Each number is 128 + 32 x the weight over its row's rms, rounded and kept within 0 to 255. Layers, rows and columns count from 0. The size above them is the row's rms in percent of the matrix's.

# layer 7 MLP down (transposed), 512x128, rms 0.0903, rows 440-466, columns 0-127
size [ 25 123 115 127  34  38 105  20 127 116 132 114  99  37  23 103  23  27  27 111 107 114 121 107  29 117 118]
[[159 129 127 110 148 133 132 124 146 162 105 121 126 124 135 129 139 114 130 119 188 157 161 115 150 138 107 177 126  89  31 156 157 112 177 161 137 114 141 101 136 204  87  74  93 130 185  89 119 189 115 135 108 156  24 108 133 139 190 171  67 103 112 177 125 103 145  89 125 182  83 129  85  82 169 127 122  73 155 139 181 117  67 154 132 120 139 134 172  79 148 137 129  71 139 110  86 146  90 142 141 127 106 132 130 127 161  98  68 168 126 122 155 119 162 102 116 169 129  93 126 131  89  87 136 160 119 124]
 [125 110 145 112 117 182  94  70 189  71 131 220  95  93 124 143 126 131 126 102 138 124 101 141 100 138  96 140 135 165 107  63 119 142 118  86  77 182 130  80 122 141 132 112 123  66 154 147  96 108 168 113  92 104 128  88 119 137 160 138 144 110 127 192  68 128 186 131 171 125 128 130 123 157 113 176 134 138 133  95  72 105 119 199 105 109 145 126  93 126  93  40 173 152 143 193 141  95  78 124 130 140 103 119  88 168 126 140 202 125 170 181 140 180 125 128  92 126 150 136 149 131 163 154 142 108 140 142]
 [187 156 152  95 123 122 136  88 185 197 165 110 120 143 113 109 105 145  95 148 139 159 148 112 175 114  80 175 141  84 142 142 142 121  76 150 135 126  87 154 120 123 165  74 130 133  52 135 168 139 129 138 124  79  92 135 182 109 130 197 134 116 116 132 101 105  71 124 177 101  99 117 137  88 139 122 156 115 145 134 159 155 151 127 119 139 117  75  76 100 158 138 138 104 103 152 114 172  71 116  45 202 142 106 131 123  50 158 176 104 174  75 133 147  87 148 142 136  72 166  97 138 150  99 156 146 136  90]
 [137  68 126 164 129 193 164  87 125 162 121  97 113 122 187 158 153 108 108  80 142 146  72  85 121  88 133 169 146 155  93  77  92 152 111  94 143 189 122 155 125 105  76 141 202  95 145 128  87 112 124 149 136  80 175  90 104 114 188 177 139 153 119  22 161 122 148  84 160 108 104 112 100 131 140 146 186 113 190 123 136 115  94 155 147 131 146 126 110 153 139  87 148 116 118 191 184  87 149  84 138 118  82 139 135 137 104 148 165 122 125 128 151 109 138 165 172 128 131  65 106  92 163 113 147 120 130 103]
 [123 131  75 142 135 167 126 141  67 111 131 129 124  97 116 125 150 139  68 121 153 116 147 159 168 156 140 144 100 165 196  55 113 167 119 188  92 100 103 111 113 105 122 121 148 108 103 133 129 116 153 102 155 115 164 113 111 176 166 139  37 136  74 111 136 146 172 125 115  97 147 146 151 114  96 174  93 168 113 129 101 124 152 120 128  99 175 202 173 166 127 154 165 128 121 140 122 154 133 148 156 135 110 124 161  19 195 181 136 111  97 139  93  99 147 117  61 131 141  80 134 128 103  45 104 156 146 120]
 [124 120 109  93 143 150 153 173 133 169 127 154 119 107 115 161 124 136 130 126 165 126   1 138 121 131 139 122 129 141 140 125 113  98 124 119 138 123 128  66 153 139 123 123 148 136 134 131 117 133 219 130 220 114 138 150 118 138 176 172  72 130 123 119 123 127 126 167 125 100 115 119 123  90 129  56 112 126 127 130  99 136 134 111 107 122 190 131 107 156 137 124 130 115 138 129 176 120 139  11 125 118 118 131 115  53 122 118 140 136 132 110 116 189 133 143 189 138 129 137 124 131 173  50 206 131 161 223]
 [172  95  92 136 153 144  65  70 134 180 172 119 143  60 102 147 111 131 144 135  78 128 164 141  72  83 118 135 130 142 206 146 115 133  96 118 144 177 136 111 137 142 128 166 171 129 187 147 131 215 109 126 130 113 163 125 170 141 141 124 103 154  90 167 112 114 109 108 102 109 163 153  90  77 117 125  99  88  74 131  90 194 223 114 120  97 160 150  75 157 108 118 142 146 203 115 150 129 101  76 106 140 115 106 177  90 139 141 149 151 124  94 125 155 131 139 143 132 129  74  77 113 164  91 124 126  99 104]
 [ 66  92 124 127 128 154 128 160 125 134 134 157 151  97 105 133 136 113 156 105  75  52 127 100 119 166 190 166 169  61 162 142 111  82 111 165 109 103 141  95 107 124 155 111 143 113  98 170 144  93  94 142 177 130 104 105 106 180 116 135 156 129 113 101 156 134 137 115  99 159  70 130 132 168 173 168 111 126 150 119 162 161  96 157 148 113 195 163  91 115  76 114  93 153 163 124  36 100  90  98 164 187  88 117 127 200 170 106 147 153 113 109 148 156 101 106 101 131 139 106  87 182 159 152 178 150  81  89]
 [104 135 167 127 142  65 149  62 153 116 133 170 106 121  95 124  99  94 131 180  80 181 110 135 108  98 108 131 130  99 110 135 177 131 168 103 162  66 106 164 153 191 170 194 135 123 175 109 105 122  63  87 165 155 165 129  77 102  69 114 115 152 171 139 113 155  92 181  82 135 153 144 148 118 202 103  96 144 145 156 128 107 115 155 102 138 166 109 122 109  65 126 132 157 198 133 102 151  73 117 119  94 106  88 128 109 132  99 168 130 139 152  86 161  92 162 161 102 158  78  80 126 132 168 116 148 151 108]
 [102 166  93 110  99  54  81 179 153 146  91 181 175  70 142 107 124 110 140 129 145  75 103 197 126 139 148 162 195 166 122 145 168 114 144 186  95 136 122 131 127 126  95 120  90 154 110 136 111  96 149 198 103 129  68  96 106 143 103 176 116 166 173 140 154 160 147 161 145 147 124  72 164 144 144 169 140  90 131  98 113 140  72  87  79 145 174  94 145  83 156  98 171  98 115 100 140 102 124 122 170  52  93 190  73 125  88 168 111 156 103 129 152 134 104 128 130 112 136 142 117 140 125 163 147 146 127 159]
 [140  97 125 149 148 132 105 138 183 115  57  89 162 116 125 121 186 109 154 131 155  85 154 160 125 116  92  98 136 116 122 117 104 155 108  96 133 149  97 153 159 149 111 121 195 176 110  93 155 155 116 140 112 140  73 125 133 149 167 183 121 102 132 140 153 139 143  99 124  54 157 177 132 151  87 155 143 158 169 163  86  87 120  84  89 164 141 192 116 104  79 117  93 101 144 140 151 102 135 112 145 146 106 194 165 125  61 228  74 150 117  75 194 105 118  83 139  73 147  99  95 126  89 143 119 150 106 124]
 [ 83 155 145 135 126 142 164 112 131 143 200 133 122 129 176 176 136 144 201  92  92 155 127 102 101 104 152  98 114 139  98 165 122 137  77 125 130 151 130 193 175 113 133 126 133 177 140 110 176 150 150 124 101 113  80 120  97  93 155 159 155 103 206 106 130 159 142 127 142 147 130  87  86 117 105 206  80  89 124 123 156 166  80 108  64 153 165 111 121  85 112 129  72 106 120 128 166 101 161  96 136 116 154  54 134 193 115 137  74 172 104  83 119 162 144 141  93 119  75 114 140 103  49 126 142 120 133  93]
 [100  91 126 128  94 171 155 109 137 154 108 110  54 126 154 108 120 162 109 162 161 139  49 149 167 129 100 162 115 126 132 138 100 132  83  95  66 140 133 154 179 140  99 171 195 163 162 117 156  89 144  88 154 108 101 130  92 123  81 136 109 157 147 103 104  99 127 173 139 130 130 117 134 147 146 140 118 120 167 154  69 219 145 131 134 154 160 123  87  93 126  82 117 163 161 222 121 111 100  87 130 173 134  79 126 159  70 156 117 163  76  89 142 122 189 115  87 131 149 146  76 115  97 126 167 129 156 171]
 [134  73 250 130 130 113 113 127 128 105 148 103  98 121 141 142 140 112 140 120 104  76 155  98 129 154  86 153 111 147 158 130  94 159 146 129 127 101 119 115  95 140 121 125 109 104 119 137 149 143 182 223  77 138 148 142 121 190 183 111 132 105 146  83 139 149 136 109  30  95 119 157 116 154 141 123 130 113 101 178 172  73  90 120  81 134  30 142 149 145 149 148 115 134 142 113 155 136 113 150 142  99 133 108  61 131 115 122  74 163 156 121 114 141 137 130 127 152 140 180  45 124 122 206 117 113 128 123]
 [118 146 174  63 110 174 135 154 150 144 101 131  72  84  98 135 130 149 128 119 187 132  58 125 149 135 216 156 146 117 115 177 171 151 105  94 152 109 147  68 159 101 119 127 117 126 127 101 140 100  52  98 132 173  66  69 115 145 127 105 124  82 120 119 124 109 159 118 189 172 124  78 105 137 141 132 153 115 105 101 181 121 102  71 142  82 106 116  40 138 154  96 162  83  87 122 120 121 138 155 107 166 123 128 144 168 170 168 135 104 156 122 114  57 181 107 108 110 122 110 142 125 102 173 119 122 172 132]
 [126 156 120 139  97  86 152 124 131 164 208  79  92 127 146  88 145 102  98 129  72 123 131 161 131 121 147 172  81  89 118 149  92 127 145 135 159 116 188  40 157 100 121 157 126 198 133 110  91 110 142  70 131 156 171 142 154 133 130 127  83 157 102 139 122 142 156 174 248 141 157 124  94 107 143 140 118 106 147 103 161 209 170 108 121 173  88 146 107 116 105 106 104 116 119 138 146 112 135 158  75 122 166 142 105 107 158  98 197  81 118 141 109 115 134 141 137  72 107 130 126 103 127  64 162 126  98 153]
 [114 139 123 130 104 106 142 138 122 156 136  84 145  83 155 163 153 137 226 147 127 123 121 124 133 138 141 118 135 107 138 115 143 132  73 184  78  57 122 133 100  80 121 131 106 128  87  50 120 127 107 137  55 243 108 158 157 138 125 112 127 151 140 133 118  67 129 129 167 118 114 157 130 123 133 127 140 111 110 151 139 132  98 118 193 144 129 212 117 128 128 144 140 117  63 132 156 165  60 152 218 129 143 121 111 118 149 156 123 146  48 143 113 132 110 132 121  62  75  97  72 115 127 132 128 122  97 143]
 [121 122 115 136 122 139 113 180  68 149 160 128 136 176 104 147 163 142  84 143 102  50 116 118 112  73 136 103 117 165 127 167  97  51 116 144  86 135 145 146 133 164 115 106 120 145 190 115 102 145 112  77 231 153 143 107 133 123  96 123 138  77  94 117 119 113 111 130 138 101 207 147 104 141 119 139 212 172 109 142 148 107 110 175 143 120 210 207 119 185 134 119  84 139 130 165 119 148 134  64 113 130 117 110 168 138 125 143 133  66 116 139 111  98 149 139 116 127 125 135 200 111 109 104 139 138 176 155]
 [ 76  87 128 141 155 177 134 106  65 124 126  91 131  81 132 225  74 172  94 115 172 129 124 127 124 132 126 165 103 109 122 148 128 129  83 125  81 120 149 183 119 101 120 125 161 180 108  83 122 114 175 126 131 136  91 164  76  48 180 131  97 104 116  69 165  70 115 168 127 133 168 160 128 160 123 141 138 131 133 107 226 105 124 132 177 120 122  77 159 129  84 125 174 126 123 174  76 133 159 102  45 136 165 134 130 141 109 111 101 160  85 128 116 157 136 131 131  96 115  91 131 121 130 175 133 122 122  91]
 [130 131  86 136  70 155  82 210 198 110 131 132 168 177 149 143  97 164 165 169 133 101  88 174 133 192 103 132 181  84 110 134 111 148 160 141  83 111 140  96 147 157 136  86 124 124  84  99 111 127 186 111 112  41  81 112 100 131  93 139 124 143 149 122 147 149 124 228 111 167 108 136 100 143  90  95 123  78 159 170 117 120 106 154 133 136 133 109 144 139 171 109 133 118 112  81  91 117 117  73  94 105 179 127 113 102 103 137 145  91 176 147 123 144  98 158 141  64 138 179 100 120 155 134 168 145 150  87]
 [109 125 132  74 187  82 131 124 140 149 116 114 118 123 150 148 131 103 148 137 217 129 142 174 108 131 171 127 118 107 130 195 133 149  36 104 107 109 127 110 106 137 122 172 114 141 112 159  98 122 163 119 182 136 121 168 141 111 108 108 114 114 104 121 102 110  86 114  89 118 116 104 173 119 179  76  85 182 105 119 171 103 114 107 140 112 124 161 110 176 110 166 132 140 156 131 134  82 143 160   9 181  94 143 105  99  71 107 200 160 145 145 139 115 174 105 119 144 130 213  96 153 157 119  92 144 152  99]
 [121 140  96 104 136  91 122 192 172  92 116 108 154  46 127 185 139 113 107 148 149 144  70 143 146 115 132 149 148  96 158 148 109 133 131 130 155  89 112 111 102 138 135 147  51 135 127 197 109 120 142 138 122  95 142 107 143 174 145 175  91 103 113 130  84 185 154 189 118 138  93 180  76 155 100 115 162 108 182 105 125 174 142  93 102 122 141 128 101 154 158 165 201 110 105 177  76 102 104 121 163 147 139  44 103 103 137 129 167 132 137 136 127 104 149  62 144 113 210 107 144  73  78 107 152 138 138 141]
 [ 63 102 132 203  98 137 145 100 184 120  76 117 129 171 114 104 148  80 133 134 166 125 107 146 126 175  88 119  73 157 184  94 131 107 148 143  89 125 147 139  98  96  89 143 148 138 148 113 132 174 131 138 169  98 190 171 111  95 124 148 157  83 148 134  95  83 152 104 174 118 116 148 153 125  89 150 126 114 153 141 161 119 169  81 141  98 144 144 164 124 136 158  85 129 148 133 185 132  75 146 172 103 172 148 121 159 122 127 131 133 160 112 122 140 150 173 153   0 105  97 105 142 131 173  91  73 129 119]
 [135 177  68 139 115 125  50 152 185 151  93 132 160 147 169  94 120 135 114 174 140 138 122 151 188 169 102 129 229  76 144  69 124  80 124 138 114 147  88 133 118 122 147 129 133 129 156  61 180  88 134 186  96 109  99 130 114  93  90 134 121 116 138 133  92  69 120 157  99  92 181 170 128 183  93 171 141 130 155 129 132 134  80 101  72 173 147  90 145 146 164 124 177  98 114 152 102 134  96 124 126 117 159 130 134  57 122 141 123 150 108 195 115 116 132 119 126 121 179 136 148 129 103  85 111  80 157 101]
 [129 144 121 109 122 125 139 126  91 135  72 109 144 117 113 167 142  88 135 135 177 135 141 101 135 160 154 101 235 100 110 143 158 152  96 161 154 120 156 136  90 100 136 135 230 152 117  64  82 120  96 125 181  91 164 163 153 121 143 139 154 134 130 123 139  93 117 101 181 111 160  93 123  83  82 106 140 113 179 153 119 121 166 119 151 126  67 100  97 222  86 111 133  95 101 143 118 116 146 133 134 167  60 142 107 112 126  91 125 123 134 132  99 140  98  97  70 116 127 100 177 148 195 131 112 149  43 118]
 [132  51 117 115 144  62 137 129 125  98  96 117 155 127 108  99 103 115 169 109 135 157 138 178 124 132 150 174 106 108 142 125 138  61 133 151 152 109 138 226 144 131 220  81 131 143  92 140 112 103 140 145 135 110 165 149 106  84 135 151 172 155 165 108 118 100 109 190 112  76 130 172 140 136 127 193 152 181 106 183 115 164  47 153  90 105  92 181  87 106 105 148  45 125 149  81 119  68 132 123 133 113  95 133 115 135 131 152 111 116 172 144 105 120 112 140 157 118 176 142 115 114 160 159 156  96 131 158]
 [ 75 106 145  87  84  33 131 142 113 131 129 118 152 119  94 204 117 194 103 109 139 103 148 158 141 110 122  98 151 109 122  37 127  97 123 226 145 121  98 149 156 108  98  99 147 119 163  99 145 105  94  99 146  83 173 100 144 193  95 138  82  82  87 126 123 132 171 116 122 143 138 176 114 153 112 137 147 159 125  78 147 153 141 168 112 153 176 100 181 126 166 133 122 118 147 140 149 147 116 141 142 139  96 124 174  71  89  67 117 125 115 197 171 116 136 120 182 142 123  74 141 127 130 112 109 155 136 174]]
# layer 7 MLP up, 512x128, rms 0.0973, rows 441-467, columns 0-127
size [127 114 129  40  42 104  28 124 109 125 113  97  45  34 104  39  35  38 110 104 113 120 110  38 123 116  36]
[[106 111 134 164 115 108 152 136 141 118  74 139 134 182 126  91 181 132 132 134 118 125 122 153 155 124  48 100  89 103 110 131 163 140 173 105 198 156 154 101 119 130 150 149 134 110  57 136 151 152 162 220 113  87 113 128 132 158  82 133 122  82 138 145 108  72 104 112 118 113 151 177 115  86 104 133 161 171 122  98 121 105 100 127 165 120 111 102 109 104 170 156 111 150  99 184 115 133  70 179  74 155 114 155 130 167 121 149 164  79 184 172 189 111  70 117 141 111 143 165  71 158 181 175  86 138 164 102]
 [122 110  66  97 148 118 111 195 122 116  85  98 150 170 129 154 163  85 130 140  57 165 151  96 131 119 132  81  86 109  81 114 114 151 173 105 180 113 151 130 167 161 130 155 114 128  48 132 137 117 132 128 141 137 146 129 161 140 147 121  73 158 123 164 139 166 112  86  81 140 139 149  56 143 126 158 127 169 159 101 110  77 145 101 200 117 104 130 130 163 135 162  94  99 116 109 112  79 111 143 105 169 128 111 175 107 129  80  93 174 129 112 141 130 157 145 157  82 213 152 119 130  78 204 159  84 158  73]
 [169  69 112 109 191 100 139 115  96 134 140 146 149 108 213  78 145 119 114 115 147 167 168 111 172 118 112 187 153 115 138 119 135 172 167  86 122 172 120  70 206 125 154 142 129  71  97 125 170 174 104 155  67 113 163 130 112 129  79  88  88 148 150 134 141  83  61 111  58 126 162 107 160 132 131 141 154 114 166  65 115 163 121 143  65 108 101 159 136 102 107 134 105 118  97 106  94 137 132 189 101 140 139 119 118 114 170 148 101 161 163 166  66 134 165 110 108 113 162 126 153 101 133 155 162 147 120 170]
 [145  89 103  41 156 114  89 139 152  88 109 137 117 149 143  80 194 148  80 120  84 147 127 123 128 127 115 114 120 144 107 153 187 188 218  91 170 132  96 108 167 247 129 109  91  96  90 155 150 141  81 101  96 123 159  90 128  81  57 102 188 156 104 122 123 148 113 139  49 109 151 148 106  98 106 148 164 105 116 127  96 116 136 134 140 139 124 140 154 112 150 144  72 135 121 119 104 145 136 180  73 148 129 145  68 127 162 136  85 126 156 151 144 131 109 123 120 168 118 128 121 157 110 144 125 157 171 145]
 [143  86 126 157 137 129  55  56 139  73 114 138 120 135 135 132 210 132  84 124  57 159 180 122 168 120 126 125  77 126  77 147 180 190 125 121 137 120 117 123 130 200 131  46  87 125 120 190 123 161 134 125  78  85 126 101 144 101 129 107 133 180 125 100 183 130 122 118 107 183 172 118 116 131 136 219 194  84 121 129 128 132 147 190 126 127 130 126 130 134 131 138  95 127  76 171  89 134 127 128  64 132 130 161 126 137 128 184 130 130 148 146 117 158  90 149 114 136 140 105  82 140 130 134 127 179 129 106]
 [ 92 126 137 123 162 139 134 118 105 127 151 118 122 166 130 116 119  78 160  70  72 153 126 168 192 111 116 115 123  91  97 125 133 145 173  60 152  88 169 104 137 163 155  63  72  61  99 107 141 121  98 137 165  85  97 142 152 108  65 105 126 133 140 168 106  99 222 101 109 178 182 123  85 113 171 149 209 107 152 101 184  78  95 105 140 115 134 135 130 135 112 131 118 140 124 113 139 163 108 123 130 121 118 103 126 151 155 142  79 107 134 147 125 122 182 116 183 175 169 103 150 135  72 185  77 165 140 141]
 [188  87 103 106 157 110   5 142 103 116 107 107 156 153 170 109 255 110  78 151 108 145 182 142 140 141 103 163 125 138 122 224 139 131 169 121 151 117 111 136 161 233 138 154 121 120 105 133  95 180 155  92 114 115 161 127 160 108 118 117 126 115 113 117 197 128  99 113 112 132 118 125  99 129 139 156 174  96 126  65 104 101 160 123 102 151 103 125 161 142 137 127  72 132 117 128 128 162 146 107 130 140 119 105 100 128 145 161 131 163 182 143 123 145 104 123 110 162 165 110 104 136 102 171 144 121 162 136]
 [208 136 115 164 145  91  92 133 123 115 143 171 151 124 127 136 132 125 135  78 116 124 149 138 182 131  98 114 175  99 156 175 130 125 203 112 141 101 133  88 105 147 152 167 113  83  93  70 129 138 135  52 131  50 136  79 107 159 140 146 107 148  97 133 134 118 113  67  91 225 198  81 118 121 120 145 131 139 121 103 153 180 195 174  92  94 131 149 129 102 103 155 132 171 147 167 109 107 130  90 152 120  61 133  85 132 160 109 118 147 152  91 120  80  71  89 128 166 139 100 127 165 136 148 132 139 100 119]
 [147 106 144  85 183 136 139 125 156  72 188 190  78 111 112 124 135 122 138 172 124 138 189  55 145  63 119 135  46 138 129 138 184 176 124  82 143 100 131 156 158 169 148  95 125 132 129  82 183 136 138 145 138 125 184 118 127 112 164 117 135  69 106 186  90  89 158 132  78 148  90 140 101  72 122 126 168 171 112 156  94 119 122 126 106  95 135 177 102 121  85 158  98 126 116 174 102 141 104  89  86 211 155 116 171 124 130 158 110 175 145 117 136 146 165  82 109 103 105 107 108 140 108 104 125 177 135 116]
 [168 109 133 164 163  70 121  96 122 112 166 125 144 120 144 132 128 141  95 110  79 216 117 161 108 105 132 165  98  94 105 166 130  83 168 142 156 148  90 114 163 191 128 116 113  91 149 156  66 187  78  99 114 102 151 111 163 119 149  93 150 165 127 190  99 117  78 123  81 187 190 135 147 141 129  65 138 101 154 146 144 108 160 119 144  84 118 184 145 193 138 184  78 162 111 136 102 149 108  75 129 188 163 186 123 138 124 142  74 118 146 111  96  80 132 139 110 147  84 126 116 125 118 138 136 116 162 174]
 [155 134 129  94 164  80  67 153 108 126 134 130 138 128 115 141 126  85 139 144 152 135 145 153 186 143 152 165 132 115  75 125 202 118 146 161 128 144 139  79 125 191 146  64 117 139 177 161 146 124 143  89 171 135 143 106 135 129  89 127 121 157  61 116 101 113 156  82  77 163 223 168 101 139 154 130 162 142 150 107 125 104 160 138 143  97 107 126  80  62 103 148 126 157 108 128  78 130  64 186 137 105  57 157  77 130 122 129 152 165 116 153 137 106 133 144  62 142  75 137 126 142 174 180  78 110  87 106]
 [179 128 139 158 144  78 116 125 172 150  82 119 155 168 149 144 149 134 103 108 136 144 109  56 147 125 139 128 123 111 135 170 127 117 203  63 121 105  76 144  73 126 107 159  75 163 154 128 120 183 129 134 121 143 151  84 136 150 132 143 126 125  89 146 215 164 122 125 130 126 144 172 179 150 190 117 141 151 159 140 136  21 181 119  97 142  81 107 116 122  98 162 119  80  84 127  91 107  83 127 102 109 134 139 102  87 135  98 134 185 143 140 120 190  94 130  91  88  64 129 122 143 146 176  67 132 140 115]
 [112  68 111 152 165 108  38 149 123 100 133 140 123 127 131 130 148 153 111 102 132 158 130 105 117 104  76 132  77 128 104 173 183 130 126 128 171 129  56 101 151 180  75 124 122 123  77 132 116 147 143 129 137  11 152  65 137  57 123 150 111 111  86 146 141 166 135  54 119 154 151 113 116  78 121 136 145 117 120 137 105 142 190 139  84 144 153 134 140 138 165 139  50 118 135 167  48 126 155 125 105 139 139 231 137 126 129 136 130 124 149 118 114 129 135 182 108 125 144 154 127 123 117 158  90 115 129  99]
 [172 101 105 118 161 109  37  99  70  39 114 175  84 168 159 110 221 139  97 150 101 162 152 177 144 108 115 118  74 111  88 215 135 181 139 107 139 137  66 108 165 153 123 142 108 112  82 150 115 169 141 108  68 115 186  73 120 103 141  99 142 146 105 175 150 160 133 147 123 116 157 141 103 158 136 129 149 113  87  78 111 113 174 145 120 124 114 143 136 117 150 137  99 119 131 120 135 150 156 147 121 115 142 130 128 106 136 128 133 129 210 134 137 174 107 149  64 154 145 128 137 195 125 161 106 151 136 120]
 [159 108 154 187 118  82 150 178 121 141 152 114 118 115  94  87 142 133 127  91  74 170 111 128 105 100 110 150 111 145 148 138 125 132 135 155 134  91 161 137 103 124 191 114  90 130 110 112 167  81 108 127 147 134 104 127 148 138 110  95 158  59 125 119 119 118 140  89 147 133 151 113 101 156 136 130 167 137 125 142 142  68 133 137 137 168 114 105 103 123 171 160  35 118  92 103 165 135 152 108 149 121 159 118  66 121 196 254 172  73 156 120  86 161  75 100 132 157 123 112  77 160 127 178  66 194 112 144]
 [119 107 122 118 141 112 110 137 119  50 131 131 132 175 190 123 244 157  89 105  70 151 135 130 196  80 131 119 108 132 132 151 189 157 165  64 127 152 117 124 178 245 110 151  68 120  85 146 145 205 123 119 111 103 140  91 156 122 128 126 123 148  64 136 148 172 125 104 115 184 144 113  99 142 175 138 159 100 123 120  98 125 146 138 123 151 122 136 115 103 188 173  63  88 149 139 118 165 177 117 116 119 122 152  89 123 151 155 129 114 184 117  95 138 114 122  99 132 125 128 120 134 115 139 122 122 149 142]
 [176  92  85  84 166 113 100 156 132 129 143 174 109 121 223  98 222 137  81 124 121 143 163 127 148 102 113 109 110 136 112 163 167 159 189 116 128 159  84  80 194 208 123 148 126  87 131 227 156 155 122 127 133 103 195  74 125 110 111  81 139 178  62 123 174 118 153 119 101 149 188 118 148 144 120 137 174 132 115 108 123 119 173 123 120 186 106 133 139 115 129 175  96 137 119 144 120 148 126 125  80 145 151 140  85 126 162 135  98 114 158 155 132 137  86 164 120 121 153 137 135 126 109 157 130 128 171 119]
 [188  83 106 125 139  92  70 143  93  63 115 130 114  89 136 102 168 118 117 112 113 149 145 128 134 134  97 127  25 124 109 179 185 206 132 168 144  53 133 125 118 177 131 179  90 111  85 177 158 158 108 102  95  67 152 108 146  69 152 117 149 135  42 141 136 137 110 110 115 107 134 124 122 142 135 165 145  51 101 104 108 140 161 153 134 141  93 124 153 107 178 129  91  74 120 107 127 138 125 159  95 133 174 159 107  96 148 146 112 108 177  79 155 158 118 143  95 141 138  95 110 137  91 178 123 119 137 149]
 [156 114 185  64 125 115 109 121 118 113 155 144  36 122 165 106 125 117 126  59 147 179 128  44 135 117 139 108 113 145  88 137 194 165 154  89 119 109 103 124  72 109 133 106  59 161 191 165 177 138  87 127 117 118 133 128 184  82 158 126 176 101 141 153 181 174  93 139  88 119 131 145 137 144 172 179 117 157 105 133  94  70 121 113  82 145 105 185 132  91 133 151 104 119 154 119 142 122  96 137 123 106  84 133 110 128 109 147 106 168 132 124 110 160  79 119 138 196 112  70 154 120 111 173 132 129 181 142]
 [178 117  97 106 116 128 142 160 121 140 162 189 151 136 113 131 144 130  96 173  63 106 159  88 172 138  93 100 140 101 133 120 169 125 197  96 118 139 126 122 198 106 173  64   8 128 128 142 113 162 123 114 119  96 111  97  98 148 161 108 170  99 130 161 130 133 138 142 140  83 104 121  98 135 120 117 146 117 161 110  87  99 144 124 105 149  97 156 192 115 124 141 145 192 124 147 121 134 146 159 110 120 195 141 126  63 159 156 114  40 145 110 141 123  72 164 177  89 128  88 110 165 107 142  96 119 188 153]
 [155 138 158 163  80 151 131  90 135 137  70 160 158 106 173  99 157 138 100 176 167 147 137 118 142 127  98 144 176 105 137 163 133 174 138  80 147 143  96  96 108 129 158 108 106 122 134  93  76 118 113 129 153  84 196 120 172  94 143 108 202 102  88 142 173 106 129 142  61 155 164 135 103  95 163 127 114 131 138 105  37 110 132 124 138 188 153 137 155 127 128 184 105 161  82 113  85 160 130  87 106 112 131 199  91 117 172 177 131 115 134 152 193 181  71 150 128 116 120  81 132 114 118 120 136 132 131  49]
 [110 141 160 148 135 116 112 156  80  95 141 121 155 129 105 134 147 168 102 127 168 170 153 125 183  98 133 153 146 117   9 159 169 150  80 154 130 109 115 115 167 153 100 155  68  35 127 118 122  93 142 123 107 134  93  68 134 140 123  79 162 114 122 130 184 163 142 103  81 108 127 125 147 178 118 144 154  75 157 143 126 121 145 117 136  87  93 114 179 102 121  92  48 125 145 198 111 168 145 163 124 126  90 163  96 120 126 176 142 175 119 169 200 114  55 101 142 135 127 162 138 136 117 115  98 116 126 146]
 [162  92 140  65 144  98 121 135 137 100 123 124 100  79 104 100 133 112  95 161  87 173 120 117 135  91  97  86 150 145 137 186 161 162 106 141 119 101  78 143 103 162  78 124 133 120 151 186 129 146 114  82 163  72 180  96 106 136 152  93 137  98 132 135 150 214  64 146 113 196 113 156 184 142 137 124 151 165 127 128 148  67 159 119 181  96  98 134 159 179 196 193 146 140 126 116 116 196 145  81 140  94 122 145  87 102 143 129 115 169 124  75 125 116  80 158  83 136  93 100 113 140 154 126 115 176 147 150]
 [137 139 114 121 143 119  66 114  77  67  95 172 137 143 160 121 229 150  57 119  62 164 129 116 116 121  89 115 125 115  76 155 157 160 153 116 154 136 102 106 115 190 126 113 109 116 103 184 133 153 117 112 141  93 175  91 175 122  74  68 135 139  79 120 159 141 111 136 134 129 135 121 145 135 163 160 176 121 105 127  87 119 144 147 130 108 125 165 156 117 187 140  30 128 121 146 128 119 144 155  54 152 125 128 112  79 130 121 131 133 142 147 145 144 134 123  85 191 136 146 108 186 126 206 120 146 200 125]
 [100 128 142 157 179 122  73 140 133 116 205  72  93 180 129  75 172 189  56 167 149 127 185 155 129 162 105 131 136 126  89 107 115 229 106 116 121  72 122 134 143 124 101 100 146 124  71 165 186 157 150 116 130 135 144  68 154 118 106 125  92 114 119  97 150 142 112 116 175 123 100 119 115 112 124 125 205 151  76 100 135 109 143 128 155 159 111 183 174 117 130 141 136 167 110 107 138 194 143 147 108  93  83 115  73 115 131 131 139 153 124 113 135 128  84 115 122  79 168 139  98 154 129 123  86 182 114  74]
 [171 135 116 125 178 106 166 169 114 133 162 183 112 142  86  31 132 159  99  87 134 165 122  71 124 101 114 128  96  60 107 188 157 128 125  67 108 175 161 185 106 127 152 102 152 133 116 112  96 148 173  80  57  59 158 116 155 103 154 122 111 155 134 142 150 139 142 123 126 108 126 125 119 130 184 107 135 129 117  87 112  52 143 131 147 116 134 164 136 111 157 160  89 160 140 131 117 154 127  97 141 138 132 182 130  82 164 207  70 153 141 126 151 111 113 159 136  90 124 185 139 106 109 106 166 121 148  58]
 [170  97 131 111 138  82 104 125 103  95  99 182 127 137 164 125 183  95  93 153 117 172 130 128 192 107  89  81 114 128 117 182 134 154 153 118 152  82 137  83 129 190  86 102  87 132 103 142 125  83 147 137  85  57 154  76 159  55  91 110 163 155 100 101 171 112 111 110 105 158 165 127  49 116 121 123 175  84 140 108 104 144 157 202  85 118 107 162 142  79 162 164  81 123 123 107  66 150 148 143  92 134 146 129 106 116 166 174  99 108 176 111 137 130 103 144 128 152 113 144  66  83 134 125  92 113 154 127]]